{"n_kv_head": 3, "head_dim": 32, "qk_norm": true, "extras": ["local attention windows", "gated attention", "exclusive self-attention", "value residuals", "an embedding shortcut", "learned residual scales", "capped logits"], "init": "normal", "init_std_qkv": 0.0358, "init_std_up": 0.0358}
Each number is 500 + 25 x the weight over its row's rms, rounded and kept within 0 to 999. Layers, rows and columns count from 0. Numbers have three digits each. The size before them is the row's rms in percent of the matrix's.

# down: layer 6 MLP down (transposed), 384x96, rms 0.406, rows 18-86, columns 0-95
# up: layer 6 MLP up, 384x96, rms 0.273, rows 19-87, columns 0-95
down18 106:464511496478486499482515457502492489496501533482449489484492479466480458507488533595495490487509480465489522546485550522465490465494504509455531482458472527527512464529490509501526523545480504495513520476488493487504501459522480506506489461513518491509527498497492446511535504483484520493
up19 093:462442476487487535452486528512502518518504515506514467514511517503528521501490466476446471500505507441474531502487504476495516509473469464482539448498497497487488462506511489531507500515546458489503477509495529480501476481506482484507534486448533559481477489477499501497501464470491455534
down19 093:502536514488496459540537559538509495487518520486514469463498512518533513502462512497479460511529548515496487463535537491518532524533467519510514494531538501466522553561506490514511527500504473534510504479475519467451514517495466479455534500494506515486501500493490500486513499533526513484
up20 100:527495501478521513501521534461481497510505522523504469505483488485480500473480507473506558491475528425489511494486529501525493452505504488506504495513526507512482479488538473481515538529475503492480478453525460517497468478525480448462536507449527460451499499518516462519460512515465518497
down20 098:505492474526478512496506469520533510487513549515523494499510504477505491449500487505466460482518521484494531546520514526435478500520479453516506483519481473506541468475460461483485482487465531492492486522494519522479469516507476502518492474504497468451470467517494501571513548482510485465
up21 103:516486473499508486467531500478557452454491513479478506533500510524489463529480477526551480521508446479474489489497496507536508503498470501485497513503494496525496537500501463521467538528525501539490516564485494496476542496517517513561493512506526505545479513496454535524458502510514497524
down21 098:529515456470497468481474502494489523532493490523502523499501518504486479481464493529498531475488509517513525479483485461531473508507519448497538523477494556507519464496503478549511514482488566534505515504541519492508461494490510464488512466567529496498487518482534505491476501560506477540
up22 093:458541515447513467476507530491489499473516487529528483502475474459522490514516496491508497469512560498478481520484514467483504468528476489511485528485480537531558492521516522460499488525500522476491548508500512451465492473508531543495501495485558516547529535505508487495520477499500517537
down22 095:537475496526523492504479472502466552523504494482510496473526472510488495485499492523473545475465517526535485467484490535534493512507492522505544488505497542471498539469510499451473521488512480512518510454483483523510501485546519475492487538512456474516528523525467546546450496484517474536
up23 100:505526504475498471543511555450478488489545525465501477478472559493538557543521480480499498504538482495501460494524492461498480519532505482531446520473500496502472503487504498536455496500464508539464505511501543505479521486498497466498531511476491494516471508483461522512486493492508510534
down23 104:522488510502483485512496530534473527532501524504500473497523522499488492495510492507516509543532496453513488494532472496499493530473460548483510509498529478533470510523516521507549503543563482511517505454465452541482511521476536506514495489568478452498508516497485508502554486486490457494
up24 097:462512521513514495489496481490494517494536512466478485478465536551494515521491542505540478521517499487512520517493513455544520500502515472553542484532531454464479477452460511450507482527492468475492475487516526499527496489479535495502473466493507446453504505480497507517495528543508492485
down24 095:521490482460483479526492519503538470526502472485482501518510506475511454443488482491525449477471513502499502461515506500510510508540512509490495540497489446519504491484531460449484516502482536506545472507528504546508567456500502469508456500515505494518518473523525506501529478540520522528
up25 102:494499449490475523496558497497450476494535504466515484507519493542505501546489519479449504515497480502489530511552496491514542484472547480459498491483489535477493527516503491489516533478518480464469440483482532467457491533523525494514502521470501505505508493494533500510500472488546452500
down25 106:513497483547466528501473523494508478488535469516523493553535524477494523489475507531450504543539494542489543503518510461498505520523471528474505484521486491478472487491488509437482478499450530493475467507516469529515492519436495502493521500487555471467511497517490482524507523522508490481
up26 106:462511477512512523498520522496546471476465473464499505495508498494482518513479497484479499501509551492512483465569507509529516526544478502487495497495512509445484562508485492503522472517488525488474487476461514496505486524498505547497496477500521479469521537486544514495486530435458456461
down26 109:469480512509500509489538518531498491498515466512503484455487519463476521506465546495498493514460517473475568516512502535470531473457496516494492490493500526529464501501486522505512481537478533519514492508494523532535529517566522511549539513442520508506487505482499480509508472468537485538
up27 109:529501499458515487471497527480482502523485488508460498471455534516495508535510491484501539525480508469516528496481519510542516483491519482485478475518500507551493511528552502500479477422500477461528519477496476475520481497529470461530532511495509492533500491542477526469527527563493505527
down27 114:511502540496469492496455463476514478470490494492536514518549508495482536525492464507530534494507475537468487478513495504486500494469512529511497532543489482490514467466562459489485528508479487511471497537503479483498490521529522503526534488575507427497520469512520510499477487509528485514
up28 104:558524463507513454468473471511484515475540466490489539494495505499481451520468475512526484509494520502446493508523551512509492503486488535474493510502523515494517487468480507490533499505470547504466546467527534505489460486487494505493539477474490478490505489448454534505503529543530498507
down28 095:515480472510507496484494474469479494500502538479538473473488488535505514522466456531487516481480531521467505472485516521483467481507495494503508486531480497523545494512533455519500541528471502510514490468501497439472520529543509498518537447557495496543481438519495525534510500518471500506
up29 097:524513496493529453465487522486522513496498483484513492479509489461492561468507476504486445548501534502500502526548476507513517506530496505512529467494520459458503503516498475453481489496493536516466530536479536487520493547526502460484480494503498481526510490502521587516516517470503504491
down29 099:498472495513541481538507503477488473486465551506497519505475523513527537528532473527477464487512487432515484477480525483516496495487462494536485509478466458545491513532500434482534514499468487530506500515485481490489509520512481535525465521491519459528517511504525537505508498488444474482
up30 101:538501512510496513474525521526447499494502501495512506507523511541522534447513519526478493484453509472490526468520469487527532506474484501477520471486518464505509500468478536511493546542527492501477500468543514506450497503529470533499560528474481482498480494494530509476441514535486519530
down30 098:498492486471497460496523496490498545478474495472501431489484503442527563549464464486476492481529502518468519523499503438492500482520486473504520488515501462522473545480503501454509487516524472465502509518463512523481493506504476528494503542492491461545516505482518519510473521512482484477
up31 100:468511478447514521484522522524497479501520484490519516546495498509491482516528493496450459531490516536473511513534455553488502462490553493499548520493515515468515507474454505447502489503518524454435487504491519490494477531496499452483519519494523492532538501496511536512492516514530494490
down31 100:497524489485447498511510540497491464511507505556503539539455474473494537534505515534490492458490442490547492487489495461510465463464463518484504469482521506539506474483468510466506481472506504478504471473500507498500511529491485459541492469520514512531490469508533513527464514469528493502
up32 107:472545515501519506518508479527519514501519509488471545517493525511492526551478485483527468490498518490510492505567470507495493540502462517457503519500507437444545530505472498489496532530502505505550535480548524524488452487520501506512554491535498488495538514491482501484528516499484502488
down32 112:480514504482505518460549492536514522518500461550504491536488500491528536485508500486498456501474521519529544548486508478545509503465546492500515516518470539494496527531427505498510514467503499512525498508451518533509530517528497500484497482451522455503467502488516479482507471459506515481
up33 090:482477538522481486484492536499501535490506512515512503484516512548477529535476525514478491509547481518499472483464493534518481471497490483525505514472532466532497516542489476512526469485532505469474498476495470489450480445556513500492508479557480521451525482494530488508473534488465504461
down33 094:531512470477484506487535491491484530496544527509504507493549508530486532458549486500478488474477521520498510527543494537520478489479502511475477488483562457484525511499484472516461544484482499503472526471478461538478514481480518482516459521504513534529514488474488520478499537465476450522
up34 085:503489500486526449516511503502488489442492459486531533518470479501465463514486485489507493462498512437515502535556493518582537514493466480512485482511479525556493506504503494512496490506448517511516479477498501488530496489487514508543466496522504482528547497482538468515499513466512503512
down34 090:477477488498492478500540511555495490523503492545518511487532532455485501443527499459513481546501513511558471510501483472468477517516469481519491454494538507472501482485484485489492488513533510511462500476497517491520492557500499503504475539484441458511482546482526510524469498510479465496
up35 103:498490547498439476517461532466529493508469538516523512530476500529516508454490525473446524512467455482523512510517486478490494526522490491508520520533464509531485505475539526514487502490494462501534505520558499476487512520506446509518516508471501533490463522530462535480514506503504494533
down35 101:497488547509426493505528508493502503497521522520474503528501492474497504486523486510509489529478535509503515483567480477475502527502463528494474552478531492495533519507511471465510484524519465497466463439529468522500472489502509478528537486501484471568521519495497494529523470496528532503
up36 097:501456503509523485557524502505499505517534507485520464508496543528474520495553511531503520551519473462480496508532506501501499525528508525506508509486468482479516526520499495494481493529473526553489535530424537501472497520490501524522524552484493450517505511529497491539463489511535510485
down36 095:504484525483500481521480525500497470487488517482496551490492464476514531527506525484497502516513529495511488460522529452525476451531483539530549534506530467530514450472499496506519481562484473477517466513541499469533504496519482489472500459513506558480509515480497525500493489486507445482
up37 101:485490499494465513469552469493460467538510500526470494467486536502501491492488456507477507505469485556479536467511502513479517536482465519479550531438523494486523491536499502507486477507550555550517500526509525489512529502483488505531496523457495495530522513494469501519485488484515520528
down37 098:509511548508528521498492523465532478553461475507490496513510497465492471543493474451506455547473490523504497523507500479502480544507534485482521480496537534520525530472487496485520476511548519488474489456489525480508524491480504508488432503463493496513507509483486475474503501488428517515
up38 106:502457521485547539510505488463541523546499518493516487496514531527528527501482489503542484504549484470486516483468493525516497506516505556467511483516518457504513487501512516519462492534554496489527515436491539513498509535542520499519498481475459542476496510520492493486508523455469522492
down38 108:519516474512478503489455515508527498471500497513544500490495501560504500507489489483447478486504496529483486466480498505511519519510485484471527476464502453519532492544515539460508542473449485438497483500504498528483490531469514483538512510513481459514511472488478549512505495522541466551
up39 093:497499502474470493498509543496524522478547488537545494511521496529503446549511526490464469533506478515533507496477515509501466489533527480505453506489494526482520529507558503519470531480526505448479471463487491480526532534490509484500546504491494517497533538534537485479468490460516503506
down39 094:481517468490481456545489466531510527534522502503469501523523521490518520526514505503556457478485511503458510507514493463486474515496518494512522516533494563516533498458476512458442495475475510475470493500475536495466491484478528484522520513537543517482546492501476548507518500498535497497
up40 105:467474533529542511501539499486498513469428506473479498484500498525548491515499507500508478517486508469475503502523495513465498521498491494512527497504539464515496490498511489466473488506456503490539470526469506514500516462514509487494542535486476543474565494444490488509532533559522528526
down40 100:519527508502522530522498516494497499556492487506500533518516529514490499468506476498458479519485510523475498490521491503521532434533558520522513462501523528493463523527511446539466478513526486517508512501486476489470529539481463458509484566514457545487511524530508495486472484515500502509
up41 098:517486544499469492474507476482491450493501456514508488488510518506530498465566525489451519496519521505484525517545495476460496474538493498459491495493487513478491506499501523512506489544481541523464479500484520480558510488492514483469484513515495549531529534496482515476519557463509526544
down41 099:494511568479457488471514511485472513521476496497481513493480533527466526495495485512523516470564502468515505528482540505481510450491500548466455485523527482531511470512459485529529525530518534502517493498536500540507560519480506507484495498488518540526521471492530519484497482504502464508
up42 097:495503515471524495498506464523509479486545484467503483479499465469470471515519494499530512498542524482544454523546510484452487483546500499460502537512521485507571488487493535552531542531530504489499501499506507511487474553542482507534502463490481514502478507510543495493476494495518518474
down42 095:490474481470513497469485517508464471482496505539487487459514474529484503477519509509467514483518501501508496525508534517541508543464506504511470538513507522479461515482434488527470481492540456506477469504477520473521525496488483487505518423476520541456473477505498527530473550505508476502
up43 101:459480479508526455473494456482478478489515492469523492486485528528494489472509467470493539491519493471532483488518459522488524506538538495517453491520495511487543496503478465507512477480447488514488503511491488501474460506465471475467513530475541505482502453510525539526449541523484519533
down43 108:459493513482486465532499521468477486508515476519486498489499466527493481491495537484505505491523486505527523550499491488490513509490480436492484485512484508449551460502492494500484480454490501495493516478475462543497526495501520465494461478495572567480501485493536503485528530468531469462
up44 102:483473521481495494488531527518490546479506463497477488503543514533502499536496494504486476457490461506493488502518433479558507520496509489526541550496535492491499542514517464478501496518444455509487499529546518491484518496514528511521488543524499501486523510517493550505451498458510470491
down44 107:491498535501528497502514545457461495481474531509502477537496512510526499496511520495486473472534530468425525480495521496494481465487509536467505500489500529499527524443537490495484474496440482474476471469469482528526451543467491530449512498516472497509484503502485483479505485516527511506
up45 096:476503478455521504437446511494521471455492540504517491496512479501489550504527502474495470522503483494500517502523499481490533479480521492492517537533527486508529460470495441526497513520532498479511473510529508489519494469506530498484473483478467468487497516504540510467492476511562470562
down45 102:493491476484517479520556520570510504479479498494513457481511460449465506494493495519518474548447543505497517536503506469477523528433486493479481521520492503506497515500503463497515500540496530540506482483460494488487470496498549483486471526500460506496517497508508524529545503493525477526
up46 105:461471516529514486501511510487529518474520476523481498488510509477541454470527524473438487524545493503532501488506537480550486492520508535519541513508448495461489461496518503541489501490504548515468509526532498496514471539496510496501540467492535518480513482487551501477468485510490516539
down46 100:524533473473501480512499539497541535558500517491522485530530493499563508524474531501499504536494484528511528462473517531474509488523536531497531471492521472486495533489498492475478500490503496531499571511501517496518517455508486526479524532530487507523494532496462516538469509475558521513
up47 103:529568512488486463463494483509501485519503509512551486445507522543510495477520512510530512494507494519491454527509544438511495499531461507501492504498541532541487477517497515476510527485474521526483524494502474484493472487489485456502509495498510486502482507461536438438513499521511528523
down47 104:516530500465496519484477510552489507514487529542534502474546501463516495467490493490495536502451516538482481514479464507507541521533506510489492464465491488520536522515538522509496511490504509463515479450473509537563507518489487512534519477517493429489487549511495491511512500525536499475
up48 103:558505525496474505496486459535492476474485512468444524464512456521499537500528478490458513532502449481499533506520494483468526511515517488490497485502509506490565502490475501523520482510507493489502526513502478498449504501504464536480492436471498538520490529497539508479459478539486494464
down48 100:461511536497501500490471497526507478544496488504483542496540495511529463537514487508507543535501505520464486502523500478451483509501493513456485513527528505513499537469426509473502491469498495525503477517472476544535517451513494536498461502515530508530492557535496511528508498535505534478
up49 101:461469490501474536547515521494470492500512513507538490512534487482514503504519512468485456475486467531521516506483510493484486556525488489546466525485512521484480489513528515491540499513482503494487530543473468467518492459502514501474520469494485536509537482471521500478540496452562543540
down49 101:495529499495489463473485525463458497476521509539493535506459486480528501434503456561524487530507496525505481507459487468480494472494522492439508503480544458523511481472518524516493511462489473497518514479500473510501525511510501530497510502495510520480515518518538511512545453513472452479
up50 097:519452512489525509511505473545528519501456449510521504504498486492496489516518505500475499511506521481499496560548529512522484501523514510482516496499480494505521526532551586504474489495527546522507487551523518519518484488489510473474479493532483529446470514501483535483470498511472536529
down50 092:537513539471497480531493478466452480504520522484545481499518495475508494508544512525490503484501481457508525494483481458504491509526490475545470464471475464523492505496480511502483479470482495510529501482467510509495537497481466469538509494504494578488502468513506535524479497458556446493
up51 097:481443495503502525457495505492498443516506467500502516455508559514492505497499494488528486551493509525502501539494480527507503522491474484477498464543509480435517528540481509495506451518540481468490483498509482532536532502516496534437500451500482483522517524504484485479516493517535481495
down51 102:474474491484486498541522512512504529517469521510534508561493517516519491499561494504485492496530532510455494515534502568510523481543529469479522492500507478529509507498524534552496535496481498454493477532452489455459494491499519520527457485499486479531537492473493524509486521487513526500
up52 097:543489546518529470495494475481520504492529445480523489512543484521475516502488517513511443538457514466473481512467531495494497462504541481483572507504543462466490490532512495469519466465532475509511541466501480494506481506475503494508507506517523505514520449525469509494487497510492478478
down52 094:491506507478526501558511522530514494482495554529498482505479523548514515472492483481476493441451530531492457489514484486490541533509521568490519507500496519510489495480518524546473504532493488499456513495476549443469533519495492488462512505502481501519468523514483471490488509475503526521
up53 109:500502506474473518489425487481546493475463490469509488512467538544482504548500478474480497531454493483483480486511559509501502463511492491503519509543460482530484538480505463476480486501469476483486505496513494507492499483477524529463483548484505508467505536524530469491491511518560503516
down53 098:503508506533492562512492513494516488522489518529460518513481486506490522534480549514491502506496457468520486480526547499474487505513497469472477486492543505546525523503482510490508516543449457522513465514487525537512490482510494503446482510494484496552509451495558544517485460502514526491
up54 094:517504513480488453495513487478515514495493529467507478489535461480468469523511477476500514530524492484502503493479557519461501569525531503503495530499452504499480550506488507524507477497514506455497541521485505478579540483456472462510479489472504501487472470498465515496503539489496524503
down54 104:513507509481494531504517449535506483489465504493504484500544485485475515490508508468523472527480546501514496465513459491469493511488491475518467534528497536487455439485521532500542506457452486516535497501456473479452546537493468453505508497530512483485485465501477492523490503471494507478
up55 097:495475528425482498510500496478454514486490523448491491496539473463501499496491517536519487492484455499458472514518507509437468516494488477501471535479454505530485509531529467481501507484513536532520502528449500470454488454499514493528482497499523506502533503497523479490445506518494514500
down55 104:519522492474511480535487514543499488525517500493464490496554512494497518532533514479485498498523551481465488500484516469456563500471488521502505502472493527488504463508515519516487486445491513525499474453526484492484493521497516504497468447498524527538471499495496466444504459517491485433
up56 104:539516527508469496514479548479489508519477476480528532536591487515476532517512518462539470516495510455526523480506493516511529492509576493494491510533534520483488504506514498470504499509521453444472497534517505500501492510482519513545495503472520504494482517488518513525483499491507549499
down56 103:471511512450498453513495502500521473496517492516472481466468489500475479447551497455502527517505514518498455514518495436501529520527469479515489461437510555484530545480501480521516504494495544498507466478508461517511502508491496499484482476477482502512527507478541472489522479492534470489
up57 094:506499457528505554497501512500481492445528476486437482511462464508530521467487511468486508469485476534525539475521483472536461474492514495479490532495482466512495505495497498506522465489482535485489500526498533502447500531466552479503519487469476515500525518544517530473516528481469505528
down57 097:501520499553512509511521446511524468500492493493480532490520542480488508451499475525496522463484483496502524491467541493518505500455507528467502515500494468503501420448526506515505491452526526479454497521498469469494521505497539519538534512482531543508512463502516487491514482476525526514
up58 098:551481480537498499464478561516457500492532512461498511515522516520472498529505462502504507462526508504495473513500550519508526494509556480428508546488472505493504478497528507520579475457512496477487479506503510500499525516508478522495480480505505526495446470500510496507483487515466487504
down58 101:490555513517518497479514490491511501498481457516516518479475530495485492506489493525484498469498490542506444489461497494515498520480551503527487541493510563537487542487513507501522490473488509494465466463458467528481525522495487500494501430493450526538449491534484505504495514513472537515
up59 104:534518484492471477486496514503540505519483481529487489480480528521486486515536509478492508528447523444505478495547506441481496495467496449476513522544485515486513529506519550475538484516501467522513504503512471514445484539541475492512528514474491544541496457486506486479492493491466505518
down59 103:419489526509500497515451497521488468495494513512539525502490537482497517541502500449488533512477496495512483496509503481509465515545497480509492516504453468497495492506513488453491495506484500475482509508506471495530510534475536492503511540509543466503480518509450497500511518428549440505
up60 093:447519494543474500450447496482488510483496533511471534517519481467531520518502485478522497538491520507500516519489468539513482561513504496528471515482519489514500502529535494458494515541492513525487491540490500527482449537472471452487505514481506480461498490512498519523510487427496490518
down60 093:473518502511527491507462492474494499502490459489494459453496518502494482555487532519508474471485526514473503504542515476475445494486513552498508447517518506497516528493484493497489484508466491506501478446469540541488514492494505487462533559487544501513442499527490477542519497522534485499
up61 101:537454520471476486505476504464526516487524502524488523529517506540492546472506489489546481519538522489496498439468452490487491544468511510499530552502534461513526492514515512510518504526502545522501494476452500490479516502531514521494512483528548499549501485491521462507496470465511485525
down61 106:486522485513537500471501512517531531460543497461457491484544510530471497545515517496499533485496437479498519487538515487544507518530469540473519507536492525501458538496509487473477507462486440488516499485510504475497496494494486523461511474478551499507495508511505553509542502510517474512
up62 105:513542515481507488451550525475472476502511502513543508497515476501530558489489466535538476456519494501498527480493535498485471496550529503482495515553515515490498495499470513477459480507513497490491497501532511463479497534535530540481440513503529544490492503480458504503500537506511533529
down62 107:492490533535499480496486473490476514518504522516482508449542456480532450493507467456519476530482477503523464500512512473514532551468467507506515473500504544482536571511462477491469504475506503497502499525501498574550482481481516483495481522525484500481480527513500506491477491530492494497
up63 093:511514502488527487499461541551502524514502506484483540505558513486477523530500483475512514485493488504507474474485460523519548482509489472506517489471524484493451543518541496484556497560456514455536498490486513506471487513549482508533508528462486517474477485521500475486485465518482489474
down63 096:477496523514552496524488497491501521473507475503500458500506479444486528507505514490463457466489491521501450468496571497530490524520491510499485504475549447519509518547509501525495553457468498500509544511463493490521517453519485508469513514515504469508515494480476479499500516511539545510
up64 095:510478468517491555492514473474537479448501481543497513478497487491490441510448485457540457494470474517476506505508511462496468508529503471489478522517492477546470520533525497488498537485483550484505510518510494467517495502499497478516508525485513495412502505469505490471507509500475519519
down64 106:491492484479485530466507469520542502485523482532460457449522494462503471498535492489484491496503470559511511502497542499512489559443493510469509497521494525535515493532504465494494490485465472469519496471510468518490483506502484497539501489532507492529525454485532481501475515555534510543
up65 098:478498469488500497512493546513475520545471489503484512496529491504461553501449502499490533514497530490512469482500489499457531488506514463481533510519530514513497523490502515482503505519514515492522481477514446449478511544506489489470578509513558506504489514515541456501506475470461479539
down65 098:485511466529539498508503492513518515492519496489467481461483542460486477501510507504460542508479496535502529529538493520496521514530547549488511485519490526466457484513518487492508443495543510460486564500463479498471498473497465510535486512536527498513450472491543526520505518516505494506
up66 102:510467531492493482506512499464513478476516480456503468503507542549523524484518469508477523541507445537472484501488505465520476479465483488554494476482465499502505503520514478468440468512519539514512480519489517498503495530439500538534520508461477488506451518481519519502492501470487523475
down66 109:482474507497489535481485481521502520520545518532505480531507476500501515526548493494535542501484476494481553509521495502469466488522485518464538493519479499519517441460502480498545492478481496524483550503552546527536530451479516482497541507506518506495496522454517551525496511504501501486
up67 094:515519501510467566490555464463512495499486506505481513521545484508510516452484508493466498498460499493506505466487486513517479516509471478543465511509503507519529525511513547544519500509526547496539522538548529513500510511504490463472530472527483481450530526490498531510543527501508500530
down67 098:473497505509512501556495488484502485457546523532449525445503503455488507480523537476478495467492507472532516526521512477507529466523509515469515449485518490503497529496512512467519524471505534494539525528461507560515516477458546502500495475493529506539514473532497489518487517481523495519
up68 101:506523492516472523530510476484501499505556525435499501544552497499464475489480532490508502483492517493488525557546497500446516530495518521492511481513486487525488456534487500479497488485524487524500497508498506503414551478534497520513539472494518495520528491533489507461509498485527526492
down68 100:490472480517503514544465522542498464531510463483486481505514512517526522475470509472485559502495500522549526449482491499475481503481443514483546484555498497478492500478491541483455496509488485541504500499440528491500525525511516512469528534475534498481533473503518491527486493505529510478
up69 111:502534505493516501518448508486490545481476488473503508478533466539494505531495482475519506573501501534546533484532494481482494467520517438458522517469475509483500506481482515453487528502537520486469511472489531492506462486496517537490483480516475517461452509472523531497486518464489485498
down69 105:543524521498494499495505483516508509513501518467497517473541458526558509529491549489483509479544524469463508515529505486514500500498485505493517487460479506499449506578460529488465498460458512503513552548505529482487477501514523480525477499521490517480472469512514535507489480478515469527
up70 092:475511488490481495489461484528432530515476495454500505510527483523490477520472466494499493468489489529486487467514480469496495519512507524507502475520524510444500488525521493501496474502470519485532483525519430496499485510486513528519499521551521539536479514520491459514415471466498520520
down70 093:471515507539510561488483492546503505514481455495471483490501509477540460509495501505511473513493539533493506500517495452489461519452533511483471495539462461516492503488513477503485486475545518536499494525480479491531519524478513454535502508534491562507488494455523545508498520527509519474
up71 095:499483490518507562528495477466490529490467479510520517528479487514558534510461489515506515525529481522560485504463472509545532529495468504498479534493523509507525464509482506474574512522523522497507521511506498531488519483505551509492474467497486505482534490516553501521494491479486525543
down71 094:476496526472475486533503514516508511504464494494507491473492478479448483524505548486506524521504511504531480490465556431493496477528489560493492454487475541475480492481521484526515544465489493514530479489508468498508517511466469505521498477506498494504489504469548551519473464547516470500
up72 096:503498511559483478480503544507483502504495517527493477500482493546487486510474430507491505499565508516513519510484471468544555522512562510471508516472517545569502479479512479496526484517464511508501491534491481483523478507505502519517485536516526545517490533514509519479467497501497513516
down72 104:525503496505480521501448526522523499500523485526515489473500500479486503503515452526478519461484495510487506496523524525529517520514514529528473457467525536530461501495510493521533479470466507486472549451483483575491489493527508485492433491475475547473533511499513492522515496517484544519
up73 107:470501521493525484534490490510480520513507457456522469544531515526517490457505502510483518533485440524501487473486517481487440543494483524520522504478514526492524515513473515483482490527452507452515437494507507515487487523462488538511499474487497475502490544502481482521439475501476473521
down73 104:496506500528522504494490506523513485481494524504517476499500482454509499528522518489554456519517532436506526523480550472542451503506509462504530498516461501470468489525508491513523511481513448495513471547492525422489529511497462504478498476495472480521473484541482483481488502503533485519
up74 112:548473526505483512507454510492524480502478493526498463505498507520519493514501481482506491518547497474494476475504513492500532428491508474484478548517493520513471510461482538523521504470467501522509556486506527488495520521459475481486491494479512530486526496451503450461459482490495575501
down74 107:505498491512487490505532550505475507469468530484533521505551480495471533495509518493518530490507496470539513534508498521485536492531476506475539455471508505517516514479487489553560477499485494480506485502528528536516469561502487542500492480474488474487488509536525503499446447516531500469
up75 099:546456496504474512477521472474533546502551468441544487502523494462501484489471488490523498508508541467505496460524491494480469525447509468480454507499508495514498491515466471455529485473485499521535480489514506487518526507480512531503489511454516522507513485467544517449502502467488513506
down75 099:513504501478514490570518492512515514508479522504472502458542537501507510505501508489504469488514514499489509489483480510479456475482539545523508533466483499501454511553514527494523509501508491488490494526506522473498523484466473518521526501559533504488542519514493456533541513559527558467
up76 102:502520462522480538460458484510508524501562517525506519514509481497565433475503517477523490516516484518480502437454532499483504482481513471516482520475541494475476514540472528522487513522488521493507514524498494459453533468510514507514514483459513523517532492479484504476485488484517478493
down76 105:460505484499486489497492516510490553478483484517467469507495509528531463529472492539493466547495488484489513489472489472506488478491504513460478495494445499518507464488462473461516482479484478484508533534453471504500510468487501481543450494507449482493465485532475501510507543532558469512
up77 098:425511544511515503493476501491490488493510479536524523507525513537530493541510559470527507530541508487460490506537514483529520448502447483513491509459480516548487475550456522505499501482513521474497486501499469483536467502535490524510512505468500509490508530495497521512453514519500479504
down77 102:492517490504470465512441535458461541489487501511516529562466500483534493464510482466494492522491468557499475498499469500495511544512498494470532500504517473471492445502494494498447480492485433526471490480519496547531481506494524476512508523498519480502477500504450495499502513490523519513
up78 121:488509480463499448506471480470511532516503539483525504473460542496482535530505509558509500481504506501454484458547509481483497557524475507530494489552487528483475492539490520489485498487498483502514520512495545489494466489494494514524517521521505496493491539501441521498466568485486514477
down78 111:497487473530552486490541468473516495475490529502501501522512484493529496508504521557479446469511497494472520561521488474481544526481532510532471438500520522506528494538464467472469516496510498542436473485479524492482473493522481494524515498492514492495498521520543482490501500479517533486
up79 104:468480529505547495492473526465503516481522444486530471495510497496474504521468473492512526478560451484470519490502485483505467503514499534560495502493515507507443493474500529505487506486500508529501480518476505522508532509532530500456478444478503455492549516500507497468480519471536486459
down79 099:521500515469492503486504502490496422541499520515523485488480539463499492466479512480508525498479474496492525488523486514506487516454505504557495496544448495481487475522491498498443462517488475509480505504520519503498480512513512501486547476480564509479513451517465529518528458453534497480
up80 091:523484506521496489495467545524497504468542480494477507511488489510524534485503461497479480511457470473495445448524520532540461465498506498539486486516449482508504518537527471514490505546502518498501467460515511464512502478510523463543477523498523528481472487517511510454475470524509546503
down80 091:456487487533517506545515515489496467504522527514477505505504469498472490468553517506514467500466543467493456505487506489510489497505472481537429508517531462505497470523490551478526520479515476528511468498482505540518509516469550516516514486548477493502527465486553529527503520519502500523
up81 106:523516531512488531474476523495500445525447491459513503528526502485526490509468487494509500529512511497531552495490492509455484530529483501509491458512466451527471489515511466531479518445483537459536536518514498500514469486495515478512518503495452476501498465484497466455510497489454517527
down81 107:520547480518492493453543494471471458483488491491524490504549499492475489497503525519498498509495504515524521496509499532493477463554504527510481512488501540504507502498520485500519503522438497522514595498540549463498516500540476496540492462484483512520508517506509534524526524536501469492
up82 107:493476496491491460465463506451535497519481531472474517526483520477505528495506494477528485531518543500482484461474481508507517470445536496535529518511463557498528491505552535518465489506491487464485517516516477468539485496497481525500536484525512512515524512530506490538482564510490513522
down82 106:505495472484496556508506502503493549491526503507465470497538495500544475504549505491464530497532533499504487527510511481511498481465533578527490499546503496483490526506502506461507501516490514565495556494517495492506480511511499503499445495513489470496537423476518492507504532489511483513
up83 090:452519481495493507506510459533542486508484494452485522496520528485517506492544518460492518494510506442518530539472502486523526499485513447452531494521448470493507544503484483498512516461517515494563506491467525523484471497521502497473508507488466518510545487515511516498480508560510488532
down83 093:489507521514487440483486512507521513536511489492513516521489447494508505495441491502528492488483514524529480475476542503535487516499482524500508511472478511467529514468517493540471508458492476504457515486522497529475504516477532466491520527588485500534506490531477499507504434495498544522
up84 092:525539475482460529532501508465506487477513493462522512464496457512472469532479499489513479495492505478472526504504518482551506496501448495528522511460489521493472502487455503479479464530471439467540512517483460483488475504469515507522523501506500491478512493468504471451495535546518512549
down84 095:471480480490492445473501502468496480475517510546458495516505514508488523502552491432469509509468508490473461484531534519503476487467495501486476522438524559510515552492536509463503507487513498488551491501516500501516507519490525505477491490496493540538492501473546532498500515473486523470
up85 105:471477490462510566509514494478501480482526498483511524481522492530488470543535525519477499493503497468523457498479510476502506544515471525495494531450494465531482491516461488520482504483469498459512499496501513484495483522462507501572488463453486449510532481463532486467476473515482512495
down85 099:476459494463501472467499506514513452516512500531460471507485505492512478496482481518484456503516510497507527494499526493483487510553488501479511500538483488516505495532464534489481509554507494511482531522520510489586499458511487487508518494509511501522505482531503527551542524585485499530
up86 094:525461481531508498482481534524505490487503504460477475548533488547538500526523459524513492451501478495525520490457476543496518512486551503468504469527556495460477531485498501511498494480484470519479529517489524480554520490492545506480444518493490527488508498454470482490507511516491502487
down86 091:498521496436489483530534512460520488530534492508521540511520511476464536494509504494523536475456503500494511506510497448511492483474510498519478485494525506537536474510481480527495511501473477473517439507513496521464534474481464478524507471453533520476504502547521512511514489537569503503
up87 093:482496503520467512496536488516487530484497487532525541527530477497537491505447530472474494524549539517470517483517494520518485488541529487492524546489495518506490527525507476504513487492506502450469466495544508504524476505481504526517515439530522545497447503509517512512511551476532459522